config.yaml
num_hidden_layers: 17
hidden_size: 192
intermediate_size: 256
hidden_act: "swiglu"
norm_place: "pre"
rope_theta: 100000.0
bias: "none"
init_std_up: 0.015
optimizer: "soap_variant"
beta2: 0.99
decay_shape: "linear"
batch_tokens: [32768, 65536, 131072]
max_seq_len: 768
dataset: "wikipedia_en"
Each number is 128 + 24 x the weight over its row's rms, rounded and kept within 0 to 255. Layers, rows and columns count from 0. Numbers have three digits each. The size before them is the row's rms in percent of the matrix's.

# layer 12 attention output (transposed), 192x192, rms 0.257, rows 4-31,35-63,67-95, columns 64-127
102:115133125120114108161121080154092153177069104138154139172123148112123132127154137123108113159096122112132083166131163086155103122105141149137156143099140129129156135147132162132114128130129129
109:116133144150091139175058084121118125130147134135137102138145056159159127097136106128128119114154104125145159142171147139115096092091108115126112150159124113124158134175102129139121175144123138
091:128140136123128151117139132135139117148144108140148104136126110118109123075182137120133127108116100123139209105127123134103112107111138163126148117114121134068154155111113152123117121144126123
108:120157151157099121099134108173141102095072135075136093103150153143144110075090137137098155127141116107090081110131135101086109129096136118111116129125108096179165138089126122148086151134167132
106:095098112102151126116118120105140100121110140109143101101139153112053084157136112152127123105145127136142079112125115136097091154137167175156132118107127137101110131132126119139090114122097140
104:121106115135146110103101098123129122125141125141135129136098116135135139139131161104099113137194153136132114089168139134152124128066118120133128211120120132118124084151126131124145132110102119
095:103108123082179134131108115104132145141118113146141113131137156127142156135180108105141130085094165119131115075103137132094094143100151125132185115118148161176111115150141147160131119148125150
099:147136148111132167159119120134140117093173151105135083161153107125136129118096159150139150098126138161141092133124094128144128113149150129128105131092133115102097109148114154144133085183065117
109:135160110094101146117153102130152110157113121126083154122090121145114160141116137123155119146145120109131161157106104137153134111103146172144120120161101093156127106120138105183085076175151157
101:130139138089169139142121108158097132131100144123145136127140126136139111110124073153142140124154091108142082161147143146153119133115185143105106142103138120129152115166120084126101059147107158
098:159120139121142152113122132101138141083163129073116111140153151116143126151103133110138125138149145096097163151103093138125145127136159104122179127130120122118190124098117125098125134128137128
110:142156127110125118148113110127128190130103125108118114110124142108141140125120108130096116128125094088130208164122146137108169110129168092130110127111123102139091134138104139114115111139153114
094:150134111147116147133145135101149105149148098093142146102108089144124141122177100099151119084106082101123118140111136112140107172077145114162063125130114130106137126185112164093166153140127086
107:115113154152146138172103140180173131147143124122148126123116112146129105125193119107101157116124139122102210116113117128140113143189126118110117111124139143117124139148130117135112127108089102
100:100115158151152110130106143116116124119104124103124139108142156160135164158137117092140131153121134092149157144187106108167089144158103169171141150146098152075130145134130178151117098132096146
104:124138145110152113145152118125150110190162134158119141111129127163115126120097152129105099091102115118069078120121128124149101101190143124161113148122187106117113160178147139098114124133142151
108:118082138132139137101128172142147107138123162094108152105132134118097128148103143139157119125139130126100106150089123124103121148122127135099130149109147119141153122147155145113086124141129105
109:138078158142122078156124133102129171153145144108102099109091143129145137135140101145114100146104123146124049126138134123166126113120125067129121114150108131137140141093163081129148140121173089
097:082119162127132112145125126108100078141119120131123149135118150114100139092125115132149092123179127114137131091157142153109138128137165125151149117069135115126140106136145141148137133108132133
100:135120091100123150125143103147125127129150159093166149156091124099122141118120122157135130118162127146156214113136096129118130121162134116112075105147111122098110111147177101078124135128103117
104:098137131133152169103140141159126101080139134132152101137113153099122091140118116158155126150124166118174128126111144114086161114109121162127147147140093140146145150137124130092113146104126126
102:116115134171160116120129091134094133111137085136153112121142117127140117107095147080131100092146111113184064109151114140101103150116104084117133083128102142146108115122174099120121150099136142
096:109124124145063106104150157139142136137112117117089138135153158133122103129149150112123084130123133181175166139132123119117114102159131137172137128136141114151123151110085146087120146127162115
102:152136132138089168182144124082199108161167170122101118165136138086131123111163141120064148088150114127121133148145130136140092156124143174128134092165152118147138112097146113118097101122129111
106:134139117153115121127148147183139153129101123106161126110128141129112098117170150136111136126165152150108048188146135109096145133117112118128123157127138124096115130163095108089106097137130165
098:112107160125116178141109122182181112122156174112141139166122096117135150090143089112096186162122139066093163128145128105149139123080155144141172145100107133164118145128113136104095133116094127
106:162084127135168115079109103135115190117136168113131132122172163116145107106117143158107145147135140138120134152129121165123153129105143114147121168117116069109104134150117144170127122105074181
099:137114143131092141128075109172127108110131145111141131141105108113165183155159128092129132122113124129101131113105085096117144132121115068137127167113143158144113155134199164156079147181076067
095:138123112154165127124112122097112127120119123140086083113129139085143139128095152103127130070133173159087103116109115102164146117150119142123176124101132122162123116114126112147146159129109141
099:123160118154113137077155134100142076121143119141117134093143164133110107163139146119141135113127142157144075110119117148141133130130075055150137140141096119126148158141142081138171106137107126
095:125146159138144105075146140132090163114130142123140125121118134110140113118139128116144179178143150140106139116126100127139123156164166124077132166073130194113148134050149136137088093101132141
092:142078126110104119108148179155115144111123161071117131119144171119123098153104080113122112143096103159090104139122148125105105078138100124110163140165135107111113123108136110110093121092177104
095:094097090130155146160107103109140142192167112156140151121147142138142127121110118111099123106172108123110113110125082118131175109116118144099152098155158117083070118132166145122129066118126110
091:127116139164116118096191120146092131104141073109180150120114136141130144128110117138127128129096161093138119118153158136101157112138141149146139128117138139144154086123155165148169126161103101
098:159134133127142065127139150152123107132169181149116131150137138098118139144118122115127125146114128105123094165145152136133113106115124180111133075129165168145128151145128151119101151163152158
094:128162151161120086120139145129145114153140112112155148130117111116156123143095152101121147107114080144159147158140097123124158143135109143163134088136158112118131142128117122105101169125162152
097:078108150109177084128115104133145163136139119122138153117128121148129116087125094097145089139161162136115042139102144111118135105137127164124151144138109122163159137163153109105096126087169129
086:123095157117122134129098119129168072151126188095129137133133174158118103148078115114111145112130144129077183121153122151138144159115112154103141109101131148110100148139084142064115124120179094
095:148110157093157137131158114097122139162127110132138100143115145121089143129112144146157134096096146156137179109146112113115164134168137140157148096130153148135137102155173110094161116060112111
099:156153107136118130118110129108147112144127114131111120132145154106143168113107121131086126137109135101205213122122129126139082144121090109106129139144176132165158075182139115095139129163138152
088:100178118122158101108150124164110113073150084127139132106110149124158085153112136130115090116129160124092111148106119126154089184102121125139138124102127147129109142150125110137094171141092131
097:124123131137066141136143108158127132144127133105135093123176172129089109166114149113148151124136159119133141115121127139119130117079140135095109125159113090171117157128091103140111137151125187
095:149124117126106144055165114137144111103148142165130135141105184128112169124079112159133128168114151149203142139119141097134113125122121115114145131132114120157107162136141164121169170143140105
098:143134137131153127137155102099108110117118110133132119137131106099115123120136170153085130115125110125119196178134139157123163109149141105103120157073171121172119122128139059153145131122095096
092:153105098150175163129141125132109134139130119130145107120110123130165143130133156134141116114111111118205133137138149144135183110086118134107137102161135189134147082085112101143167144115152109
087:092138161137178155144167139113146098125136114148094114126114138123147126106135102111119151122135078101139155111130105101148129107105166112149154150100167143105083141128120137114129099120130141
093:128139094125123148133160152147155068129077134104126119172144108117104113129142120160156093117138167109144149123120117126081119181117095131117130171088124095103134174125126114093156120159148120
090:129149113149132164096145105120124128149136140086156094122118137131147129130113136102055142167137113124058052141094120128136154106144115156156148138146102076149098132111116145138120130150121156
090:137121177160104116142128114092101121123113162131126123119118161117083115139147129152154132098140099158127139154136162156115124112104130114116146163126129165103133111114121141117151151124142130
094:177080107140146091086107123120187098139134140103135116094108082112116118149162165132133120109145094149160157119111124144116129152120183096116129119117124158085098142176143079116111138158141130
083:120082120104119114186166169103157147145086136136145162131087116094132128117132140172129136211132115132133083158077135163138107094118138150101099121117121161127127142133097159116123143129127080
101:135138108130130136159101101162128129182152128146152124124129097111130131091123124149131158159129163097134166108098131154180154152118096120121151080137084195126131144137151118142148154112153134
090:120150154080121130172122125132086137119126101118173109144126132154140162105152140158142142184093142123138132139166106122122176141092125103152106110127142096124097132108124172146116148150095163
095:122156126143087130112114120125095113122133119147109115140143114130164125116123155134150130150072121123137049109130102155138142165161145118116156085089126117138157126160119112108103151129127112
098:155121106105100125148144150116097154141091145148132120150118162099121110141147132144143090085173171146147127154131118107147147094144131094104162107130118118084134089116112096147130130168150126
098:102115115071100140137151103100159095112131110139174139105095111156106147162096132109188148150111132118124219109115159076096148117144130135129126124089108175137126118115160104133108137144147116
093:164114136117142175122122152154134115145156131104123108074144114116110114133133101162124110108123137117137129110085135161131121101130153144116092147146109137110141091132101121115114104109116159
093:080132122119117152095141127120161122115165141112133133110135120140119089102137108126136142126103105097131197105111144141105152120138168102175076157132145146111122067122148145142158145120139129
100:150097135082127116136137141107135122121135111122107131183099087118115155124110109101123166111181122131144082114076112177105150154170129135143085105120134135135096119141123112108153125126117117
089:121105144129088140090128108138108151106154107109130122109115151121116132133095161089188075126116135085100085087130136145143109108159145106129092097153141161147123114136121152178130137136111152
107:151135126097164129124106123083111110155116115134189165087120114120111122117089144141136144153145139114197126125103132090116137155088095111161099149106109109160108127096113129123137175121117181
092:142142153101104136103147174117147080115141118166164141110091098117103126166156151166115131160078135186134105143136130170086122144133137131114132088105175147132126124131118134162117188137135101
090:164099160149132130154145127137138129121151134135077105120106144127168065118155181120154141149123104083094079135136084169161133109136086105119079152152139123112121113131054151086145115129080126
095:142178135102154141140166118109126131172135113134130156152101087158125121129115133157121140116157101171146120125127136112091128135181134086137102149124122127153131127144151116143174158120134127
105:127121166164061152135114103126114150102124146119115165135096174122157136130122119150127103120140117117104129143118123085129129154089104126109105143128122115142132151143109153146124112179149099
091:109121099115094133115104126131159117152164098162107170148135160102090132142088124121073148109145108162146106160117107141134108130098198122138134166146142120110125127106137130135105127129117137
091:080167115156176128128127136170093150125097105148109107157147112110144118124170124086111117139103126096125139114142091136117128163125131093125147123153107131164148137100126139144117116163116147
096:126086098146098101134158159122145144145116124142112153113160116115133105115152143107095116127146145144134159142106145131108121128098078106099129129181153133123126135126171127165114131136130094
095:108094142127101175116133118167102149163170128101103119102164115155093123120124116146177165158111121156079086094114124172112176136181154149168109095135123128106116090112079156135150108135181153
083:161108168156142138129092127100095064165158145133104154118119138084137121124111143119115153112160102149122168122145147131086117135151079127147145080180137135179150115109155126146138100100151126
094:134116162096174125132108136127144128136102128125161158100096146097153128097133141150105127106147160113080096164141087120106136124159153171107133141116121138139129129144179114172093106122125116
087:128131125098152148147108135116095105151148117091137091130120120118140108126176115154144107075123099146094131127146091165129152127113138119130164152086148138152112112130111076119141135133108163
094:128168073109145155126115131076143122144154131162170121151096151127143113113108142082158174104135133147121167088110173089069110106086145134124151109145133144124119131096128169136123121133136158
089:133142161065090133166082156127134114056120110118098112127151143088118072131132111074119177136142103105139083124118127124096110085136132132111134125095114118152168109130120125145115106112072143
094:151153153126126146116111133130104123159130105123119134182068097121152128090110145113137128141133162115108139151156128162127140115141120122143099114185108105192143170127126118118138122138148145
094:164131177129091112119105100093129148191164111166106152076118142146135144103133175131144163132139130097111136146152126131128114121095134111140110110113123146131082103146160167142086146122119123
094:116146113144093099112111107112142144141147138146135121122123081121136113115095145103161133124148123127162083120136139160154130101116107115126109145131104163099142115155163106142151101093115134
098:136114110139163101107166170147127102101128115135100121116130139138174119150110142143153120134135087115129183123130135113128087115104129129143082131111144155139102121129128134148133099115149110
089:135117141131148104150109127094087122134113161139154147136130144103136119120117122075082119093124135164132081110166134156170109100134160094149112165150143161124149114120123156094147125109132109
100:133145118072128154107121115132113117112169177064076127109141150122084157107105091132121120145140148144130160112125084125180152119128104096132143146131109134141151166123137121119175128138104153
094:119124125105133117143128127098154115159121072141155131154115090131147135143114139136155102110153105163106168137091142138125110136086155122167146117108090112119092118104105147107103071144135069
089:135116098101104141113128076118097126123116122090157162114158147156174139152117128125119128143135121184124058082121146112137140090107107078150115162172137091136151119167149124123103141158156132
091:101135105111114145125153110112124142127147109156115134130128121103101149118128119113100146131081171122135137112128106155160126120152136121167083117115097126146131109118107149128180120129163104
093:137161120177145115144123104121138131143131119118110093153154092190161150122073162125128122131168140075063171136123085149124121140111125104153115138156105132141137143130132105112136114138120127
086:112136135129110124143130126131143121108118134119088082127136113084134138112184138110088068120070071154138165098119138157137080157127102149082098076101111115146143154170139129097141128129143111
092:105141131168115094138134154085123135124087067150165138129137139170140140152152093150150115123085103133118070135153143151111122149158095115147148103140149117126111116127128120081165129101164109
# layer 12 attention value, 64x192, rms 0.191, rows 4-31, columns 64-127
095:164164135118109121152138114173123155093158172119134087111082141153113156148110107157106164147143109132128092142118113134160158128151144175123101153164136130102109114126098134123169143092085135
094:153115137109159144155113135111114129136133123093102128160145128129136136149121109115100137102167127126121155146136123109122168107139155117158144121123118106150124119159094118127144124139133089
091:129125113106123116154151097158087124137180074122160177110127109130141129161171079090090140156106150108126194125156114053102145126182141109132114125112091140115136121155155131123146149158128139
091:125151102146119129113153159125160108108152133118127160142112106132168149113153109130128136166099126102113146125169127154138114110132147088077113123112120103108137156166139152138123142065121149
093:120160109129116110147109130138182152132115133130114153124109113133129116113164136120140174113116107127163126112104125124167147131130141114096091129171111084085133137055139084137122113147164133
095:158124121130146120145133132130110138176152116134113150165176112101148084108111106149083098138119087124105098133152157142100096143182107108133158162127124146091145145137171138112118130127112143
092:111098162117115135103117167129117132093155110144114155114135171096173120146122134154188106175088120134111145115142154094116138122138125108103128143151102171109116106141110126136133097122187135
095:156136147162104151123144193110185084148099147146165117160117108134175108170139101142109149116133135123104120134140130122138144110158152119128131160147157120106124164146123155074139147159148111
098:128182085145114133123128166139132122134107129133136068102159158154154168157131161132140120111136134125126151178123140081149077131131134163155112105115137096097147154172132121153119132115131136
090:153114119128105106097087151150110144103130110076090107118098107124130125132141118145115161104128078097093124104158139140120080174129099145141116170115147127126156155091078101175127175090094141
097:119131133120092111085134148146174151175136099156165089112124086147112156143129149132186167077111134186148115127125108158151135125095146172116105143148091146142106127147075120114075118107137127
088:156087135142130161090101124157111139149162140156125116152111128150087099126155130162069135156092092163145144100116132121158151122140170148109115114122101133165146118102138148091134106139133125
085:142147116128145136106121081110126121134170122124133132126128088131165144117129106103123099147125138094133140163114115135138109114125091113117110115138123157109133164111137098128105179132102082
089:107156168159148102084127146081115129104116124136124115160129104128142119116154147122127119163187134126173140132135060123092139134181085143118177125139127144168108094136102096126143112096153116
094:123159119192154077158104123124134174166127100150120127154100146122126136140083110108167105114126102149120135122130122121114120101094110137120165119129115119157131167084139121039155161149126134
088:123102128107139117106171142114189153140077136077103157118107138093131115142134134138126129122187130139136103063122128105103132139147136112121127159086102104094123123107126137097114136144148106
094:161094084130133128097144108098169091102101148137106083122124133106120109113097095104088110146108098169138114142121133115134112154164073139082112062120160145142159118138137139113124129106145164
094:128140123154109149123152111151133104117160091124114129118165169129129127128099117120176130121137128104132127133152101128192118097098117117136101113152130088085118137169080118147105125121118149
090:131104101186143113102107127169150106163097192109151121073132121165158160197125117163138110154156080135123090106122121128120125101107156087118090125133125133128130136142129147120111144162088144
090:130131129123122101150097110129113121094136144149145122151124128132121077128133210101111140099138120142118162114127146101140142152130124110137109136135151075221116131137099108155130128157118165
092:128181119131144137161091095168164166144087122150148107129135089111133146157110153153127119132120113141105123116171151091113139103093152131144122093101152137157114171124153113128171110134105103
092:121171112078136100096113149135117066144118118108106128160129135123142112133102094129115130094111173109111112125132075139129106152111161092150123112051170119130144105121141128129136120111122161
093:150146140128126108136150154168134142076125135121132079133148087125134111127141175134132073089146118122111152152120137151117135117141110121118143161166117173149119127144116135129108134165141172
093:115134117132113161125140088082128152114083124137161126126132077192106108098132129126151117124138099088139141121110162103151175084131107121084116147127088078165159108133122126138119087107113135
094:113114107134055134151142135118149091130132131156174168131115150134184161103088155120133112107098126126129114115122181113126131149162122105140144112089138146138147091116111172117143074117092148
087:139129102069134127147125165125111117162122144084088109096141106107161094151136146123146153123143111158123104130112148141156112125107123149112164105152136102161123087172053137125126160114119129
092:160128137159096124133105129117121125136148158087119115119145150130121091096138136082134128129140123109154144105132114167141129135138149106162117151185078125123135115142101103089170093095166124
090:132095116146173140134143120106083132078150128168098133110132097116132116088135117118101129125088123153159126144200131148099116139143094105106190111128155171109107114139123104149140142086142090
# layer 12 attention query, 192x192, rms 0.14, rows 96-120,128-152,160-184, columns 64-127
067:113107144140177117129122131105113135131070125144143106131177158179122160173137127129143094111103143126150143129148097117079130139140144151157176166100119096116084136088120147136174140115150145
060:160108136144140140139197111105146106139132162136151144157131112137105148143096147085140159091109118086135122112108132136139100114153147094133144124149104149105187080135139129147130162128104097
055:128131115134148180160091118087140121103083095146140182148148144131098122177137128141126136139112145094113150122121106124066161153136085114154117165171089129102098110115152079137131130147167107
060:101146114124130098112090100114178150125162129159163125119147152149114149101131117137106108141128127167093129157131110124132059110152113116071072141124097089114124129140158137099126116113132140
062:136137107169101096119157121152148163136156142103100119144142137141139120104138098117119145106076119132134111112200092128100139086101148113114142068109143139158121116108108151116093161141122154
083:139143135135089129126116115128049099120087151151136183123129126141138148124088099147093157127085135136102126110088118108157112172108164101127139099119123141102135124139115118133141078150154143
085:126083125115114130143104093115114101147121153155163162086120166111117133118123103159120108155139136126108081114149137124135102147144123150127123140130143115108155108124127114104142064150108152
126:153093145160085146134132132131106118132099138127116171134084078123164088116116127134085130120144114059110161107094130122162154158107138123181125072138145175160141131117111124126113123108152124
116:115130110136120134105110134074123121123101109115133088147122167112120149138109130124111116125117151184106126152145114131142120199104108141123118153143128103142110128160175094150101108112164141
116:102140181112162076147136105106143143096148156142118105151151139127130137143128101136164098107158130108108088106138109113133143106119122127151124154146084109105176103140114105128160166142131131
133:087131123155134099089118136130166124123155132123118134143138128155109136111141107155115105128141120141184180132109108090135138149124087158119077109177090120137126144150160151143145154113147082
118:129105168104129133122111141144144136141099126191100172083150126151161121095140115101105142122131165135130116078117144107150167108147065140163145112147088135153128123137118127142110172177113115
107:127120127084172176145091114113113107101099116171126102108151120119132103166101111092155114137150156190157176144184112080116127135107102146135121133118092126138158163100174108142130155115136139
108:137111152145118126119172121080102154140121119126153129099107138149121125096087152120118140178142141168152123139112125125140131163127145145108147128167142135143129127158149218101117130091108100
111:139137119119154070113132099059134113130132136086164117166116182128181143129150153106113141124116111098114128157114126113089123124054130126153112138112121095143133148137141133120107103125091128
114:165126121156106146129142124138148166132182073108113154132143158127092082165135177109099085119147115119114130118132134090132115098088097089098161116123101124124137147144143101121110153105136098
066:077113119074109146124144157118135102107079113126129080149149090119136123100116123142106128136110111123125135112131154149118085144165147111136151113129101118087126144128164140166115117130085080
064:154147110119122149110097125108118148150098151134138141072114133081088125130133078143107128139157149137106114115112147172105100095098093102130102113177111126120137163140084124119062125124132103
057:194095093142078183082113114110106120122092110153094129104171138140118139114111127135094133116122115132128068111114172156151131152110086153160138124104122126074108158142116109114150074126113120
056:088120158129118155185100137114131142114109090155133143128112127162138128116105149162162100160151140133116127118162127109080146155159106163138117203140135125123116130118117137149153128094126088
066:117131129143158091125087108138132133139159148162115106137111173138107145130132151143107096116134176159100124175123135101100132129154110125091119160137100084124153141142171114088113116141104122
081:157102097153132103151171150146096121139116183096120156132163089129152119116128127100115154130126107125130158141113129127145137138134133114151160089111142163151172120115136131155103167130156108
085:133117099142116166145173120099154164147099115089135099136142110164125149127126158127177166124127070118159125160118104179164137111120134155159127122104151177091129123150098151161151147106131129
093:153112096134162133140149096115100108128133174149136139119152148120125128139132141121143116139129109122104103105150102155143160136138144138170127115122145149144144116080150133143168101201158141
118:108152138116149108109111122108053148140154098153110140140120132135128172124173123121124115153124140124092144101099150129127144132153170121104137133132127127129137132115114100160108142140133139
072:109114167127135124097130129181140119099157091128079134123170120116153171126171140150133084124122106141153199110169096113124123178144084147143155160127139148098116116123110144122173161109150105
069:127146144127140116135149152096111118136098132104117132105138129131141123127123112104158119123138111164148145120130180112164139096147141131140186097121170130150119123098093133143123144137129119
061:117138135150165123092087102165114097146129105090126117089107105118131124151126089134115114133121109148105160115114161140136132125115122103159077111113123134130126130163096131141127102137143187
075:137145152130155098114122105145174121128159130128139092113135143111098127147141133096117097144137190171106116141162106150113086130078108146083082179146123111132125129146137114103117156115075129
068:164124143117167124127137173131137120148115139086155139122069124164153111129130137116125108113117133128132142128157136127095091082155170107123133095132143146133130118122129162110082139128111138
075:089126109132082125122128117115062156136086134140108166156146135136139122109164123134133128121132134079127167088115145133142130147094119117151151144144142162139157129147087146153181086151150124
092:094142137119127098108137097142135094142139097148107110105142137097105132126110101112110095115133170123112112118188113128124108164101143101090125156158082107135178141149130111164150110162131109
102:162095103137100149163133152109106154115091164124138145125112103150156121102149135164127122101132088089131167131074139128102120127139128155144149086135177141136134159111092115128114111116137141
131:088136115167145113117111151101122143150133117129126111148110116114110179149115088149125094150137136155099160141148146113119120175121115144102112134131103125163145142149191055155118136143147139
122:088128184116147086151138128114135157120153147166102082146140134129136133149130112103165124108144117109112102095168106108127159120116137150153144146141098096118157120109113094129149140153172141
136:122132132125115132128150148138151118104133134144132153119115106151131157120143084171121099138167115113142157158086089124126121177134151143143122119163099131115131130139149170153114120121105078
132:081114153131112127133123134107128150134121093154094111092165133145156129097146150093104148092153167156142128111095137110171159113157062128131119112124123123139136125160106129133131166175114126
126:096131185084198160129088121117136106135117123164117116138121134111127138148118134077135123126169140196155150173171137095153108132126084142104095131100087135125144136115160108138116163141163137
134:131083169133127144104144130095130141118162099128164115111075091107118123108118143107130166150125160132119134161131111144168098157142126128131107109137184090132111130141160150132097145146113142
128:176123106130112091107155115074117114120133139101156114151110175131209118147132139087094133141107124113122153114128151079085141122080125122142100127125132118138143133136154125112106121075066137
129:172121117129155129126130125112097148115150098098130154142132176133133122180128146106099113150126124115100169077120057121146147102146130088132139132147108128138143148114140139116126130139112134
073:157133142123182101149142156093134121164175115108094131161171149149136133141132142113164145139114111113137115184116125137148131109167141150166142128129157138147137145120111115121157136136183155
068:110130129100150107153087125116104158151185143125123120153128128117110102148123150092118147111154141120126124161110105145095138141122130068117137101141153128130161125150119105144124118139144137
080:091145145159122157114117114148118113152132135150129122105110122127130150109134093108137136134127149139088154082147159159083133130096129116113087148116157120109133106154140140126133146090080110
070:107115133141124139115118086126124118097142135151099108133149151140155160136130103099124135176147110112102132101138131163161135161072138102119122185065097153131151088112127113160163130144126146
081:112140113107163092114116117147156128123139129169140080113100116101119128155102097110116120140141151183124127155169099135139105136093125133063087163145098084128141132156134122145089125127105150
098:147114140118119170148109140116094121142069140126128147119106080146156124147158094147125135109106080093118133113093140149140121137152174132165121092107156164119121148112098133138139120150137117
079:108126103142103138141149085092101153144104107127090143119126155147134147146138149126121145176135128102124131120100150122161153120127164134146165113108150184118141118132116151134170139139128107
078:167154140130155149069118115167131097119100138130140110114133146101138116165119142119144138099088152132137098130195087118100144141119129115129118113108132151134142104080137128156143117165147101
109:147162126133180135091165114110091152146135121135113112164119118103130168101147103123111103140150105120105113105153148122152160107106141105116168126117107140127157101109139128178095171143095146
087:142139094130132137107134104136133146083132096095134140132093129126095129145144155094090142097141100139135129118120156155140158149081137115125164112153120140155150152162103134132154116133159105
089:123126116156106154145142135113116161134085109135149152129083116144136128161114141090106124121121151106128153138109169115102111148117120117127161099144139157193104135135132156092080196115132111
098:170129084126154114122120132107182117115180159151100125108161131121144139096147155117137104124098111107119139144097136132159106155106107110147139145163111127086116135157121099154146108132135119
095:130154092109132106099140142116141169123157141125141103160152145117103127118085092114104115144140155146129115114102147146178094103132104122131165123097080090089107103162139127133085145121122127
095:123111168135124126089110081148141093148132131100158129132112143129136138146129158072117138189132131167177119109117137083112136150117142152158147119093151114143180127122136104106096159157127141
115:086180131140145104143116109163160140107172078125088094161136132102121131118119109126113140136130124141141121140145132138095137098082128102069132165126112081110151142121101154139135154086127118
089:093150110141129115129085155122153152145139150147164136059156137120131117087111100146133116119120183114105114122177105113118154129153090127113089123131124185121119087179174113123125106106094141
084:118146130138100167121095112142158160102109095142122134126088156137123119145132143127147133129153123133172168152112094129097122124088148167088165200101182133142135139106075129115130154098131123
084:125121087149134159111161170105127179125098142122116158105150151107076105074128117166122102101110140113140136148145143092141167160137076127123120105128115128112088114118193110124119125139146127
066:148145128154116087169080123139143132115101170136163102106133136103166113100149128148118140134104110122133114121115152108116109135098141137146145108093144126138116138111117132116119119097146112
068:106147139137124131129126136161167116099150138153121116098096108149120137129138133158119155102147106153132124123104127114106102146083116109145137093123120123118090139137135133129109138083100132
076:156135106108104148168153109085127141132094134157102140124164144114167083072114164128124144079126138126130092165112118124120150143120078125176137191147127099114136136115149156150102143122135133
065:102125110108123151162118167108118121128140156164116120137105120151118117101132117085157093101133162160144165089139129146141095135165123140111103085112135104103123133129134089145109121096130127
074:129092128107163126142152122095119136146134130137131078171110124156139114140138153092085141117124130077107137175126155098142128119129088104126112133134141109159158146146113165137131152114140113
063:094113127112108103159117148123165103171153127095125126133099116107168129148090112087116104118144119142113139105117115146122171115044118114090109139096097130148138130094123146119133107132104168
073:167114138096098148129138145177127139134096133126134152133170118125141117137092151101102121142122142125075146115106138173113107114139100119156187114129104165148122131141141104171129138119167153
081:115152137164099113161150098126088143124166118127137188075130099109139124094144106151133105097112120155089140119137139129120114090175160132101123148100136149159156111158162098124096121123153149
107:135098142092111099175119127128128090117126122120093129116128130101099130152121089091140176149117149098180132123110144110126115144141115131182126131081155079076136113095120121133112113109126142
093:151144101148162150156135134125113117112109145143144087133164133108145153170096140108160094118153102111122125123125130165121165148128149119129103136140104168146126142134171129107121126164193128
118:162123098101133068127086130094127124108143151138154193147157138134126102072154160117118109137139147134104123158107125129154101143084109141107153114154124126123129098136143132134115128165098116
093:113115091106130122092118132111109146139113153144174178156142135100134122117157122173122128114116117113134131147113156105148123131127097118113103124131094088139093122133130129137096104108100128
101:170139144134094135076099132144117142151133082064171141134113126119082138088080089135115113123155136153146188130129094096108082153155120122130153128100113090143077148134121114126112144111136114
091:121099154154150114176109100117157139119131102139089112104137110120160130107135082097161126173122140149214133113136149079080091121104161173153096171107176169126140110111090134143140153108155120
068:080165143150099125113129128119122142096148111166159171122101136133140127128093098180146131140113177127108098122121125133081128135150134136086117140120130171173125080138111093127162137145110136
076:139188102127121129082131110126106152132143090154087104166110124153132141150132097139116060148130118143155109098102108147196076152121166100133141130115121103108146138137145110147115128163141108
# layer 12 attention key, 64x192, rms 0.137, rows 32-56, columns 64-127
049:113131090113149114162070138140140116131084138126171098131102141138118101095107091151116154120139142170101137083103117124123101122138140145112054137128137111120114121129151156096092130125134133
052:138143144120110129121128120127125131134116096123114149076117100143155101137169094146136169080155137137109137125150105100137099121091111134158116109145133121105118101152102130085103091157109126
073:133127132131131133108109116127108126138147081117142098113121152143129116132143162118130139171124148167145133154134108113121091151127114147145124149121177106129117121099125095132192114095089077
068:099140077114154137153116097141129111138159149113150086118116117136115119081121055163143133105120101114082117144120139150134123108114107094157106136143130108109136117118124130139165115105114137
080:099150101139101129171133135100121143138110097150105097119147092142127173115138110142144107124165158150137113128105178136156129136128136125137129169101108109143130153103101126129126094085119088
083:140143110082153106111146140124134158151153156109130164100115172106135111096129111169105117169119102174128095157081131112152150150146110113068108107120115086095131140123137139118115066110132159
088:134113161115089097108152117158103150123096148152145134139139141141071124096133086133081138121104102135139137128122099093142136109157134117156128123150109154143157142154093117106098162135127128
100:112109157130118122145157176147142121153105123116155195165122131102116143136093136140066097109097119134141193143123140078126124160112138136137149154150106161147131170182136120113064132110106113
120:141117114110118120133110141140125112123122095119087122141100148094138167149096115134128115134113144138103168167116136133138104196128134138118110126142105131146119148126122152116140080171129131
117:110130120100170109140137124074132125096117136164107103175137136101128115142153099121124130115118105120104133130152155146130146110103133114183101118128127095140170154144108107154186131116150124
124:142143133117153095128110116150147097098108165158148171122118144126135144111150128154152094130124174142115156146158095096117122133147116137123146121159112094137105095138144130133091120147153091
120:143102153136122106117135125162121141115129132117127142095162101133155127121168145110116130139180154120140093092115140139118132124146124141116129073155091117170144135126119105103118112158077111
117:134147149106148113117109067147122114131137156123113097156158134151145162127102109104173129115152122121123180137143138116152125086131090141129133179151100152133112128125108133164096111130081134
124:101128163144093115133146116117125085116110125125143127127133118153081119134103140123130154145108172108149077114172132143061131156152115109114120124121128152138114137150122125101126101141154120
123:150135134120125118124111136051132135182113169089156125180131130126132127149107142096058143122130151096100141153139157109135092113121104115120122124138120136124151155120143145136105147123133170
126:151133111130127130145109109107107132120112152136136157147093138104123101105155118092111112064146116160101128084119161158126116118103148124110127152146126127144115127099065138122141126127132163
049:086126104136147117111083133136163134111088131169130095088153129120081141178103066183120139148139125128137135126119109147109093158126108131094089163146138124113093115093134079109150073123107167
056:116132149148095158124104134154100142173115110125089191138143115134132133089180151110163120115105165135136131127122169093121139114146140152144138135122082155150142116133146148122098175185131114
061:145138128102138091115122113096114115144131124099088139104138126109142086106125151149161137129135112118142150137136168139184116174130124124157183191178126154093090102120114102131114118111134097
062:134145134095131133143116136139172141167166114119147129125099089113123116152128142135117099112122082136132115098157132108141163116112080114161129167113141127097078154137144110161108171139104117
074:105118128079176124141055126136169125110191149142143090133148133110092130126134130148089111116141123175134107142115120108144139180163127162128093158144130123116117147116122119161152132117095101
087:138116112116059117138102130136131124123143114126109072149133156130138103117128114112147150133152172104142155142129118118106084063094129094138136137148129084169126150111101094108151161101120118
092:135113145177094136154155112142083144122073103103144168152127116154177151117120167111133142123119098130129148087178147104107085144127113113155117097107163149137122134142128154109086156120161144
124:107153119093132101113072134115138119140156126145127158114097136073137111119121056126097127134133113108120131155126176132125105140125122131053130123120079092127128095100108151149145114138096113
114:113142118137095173166130148129116154140139130142122111162119138146114142062132099132111121104136143139094139104151106101151132135137134102099153101121125168093159114082133131141084149149153128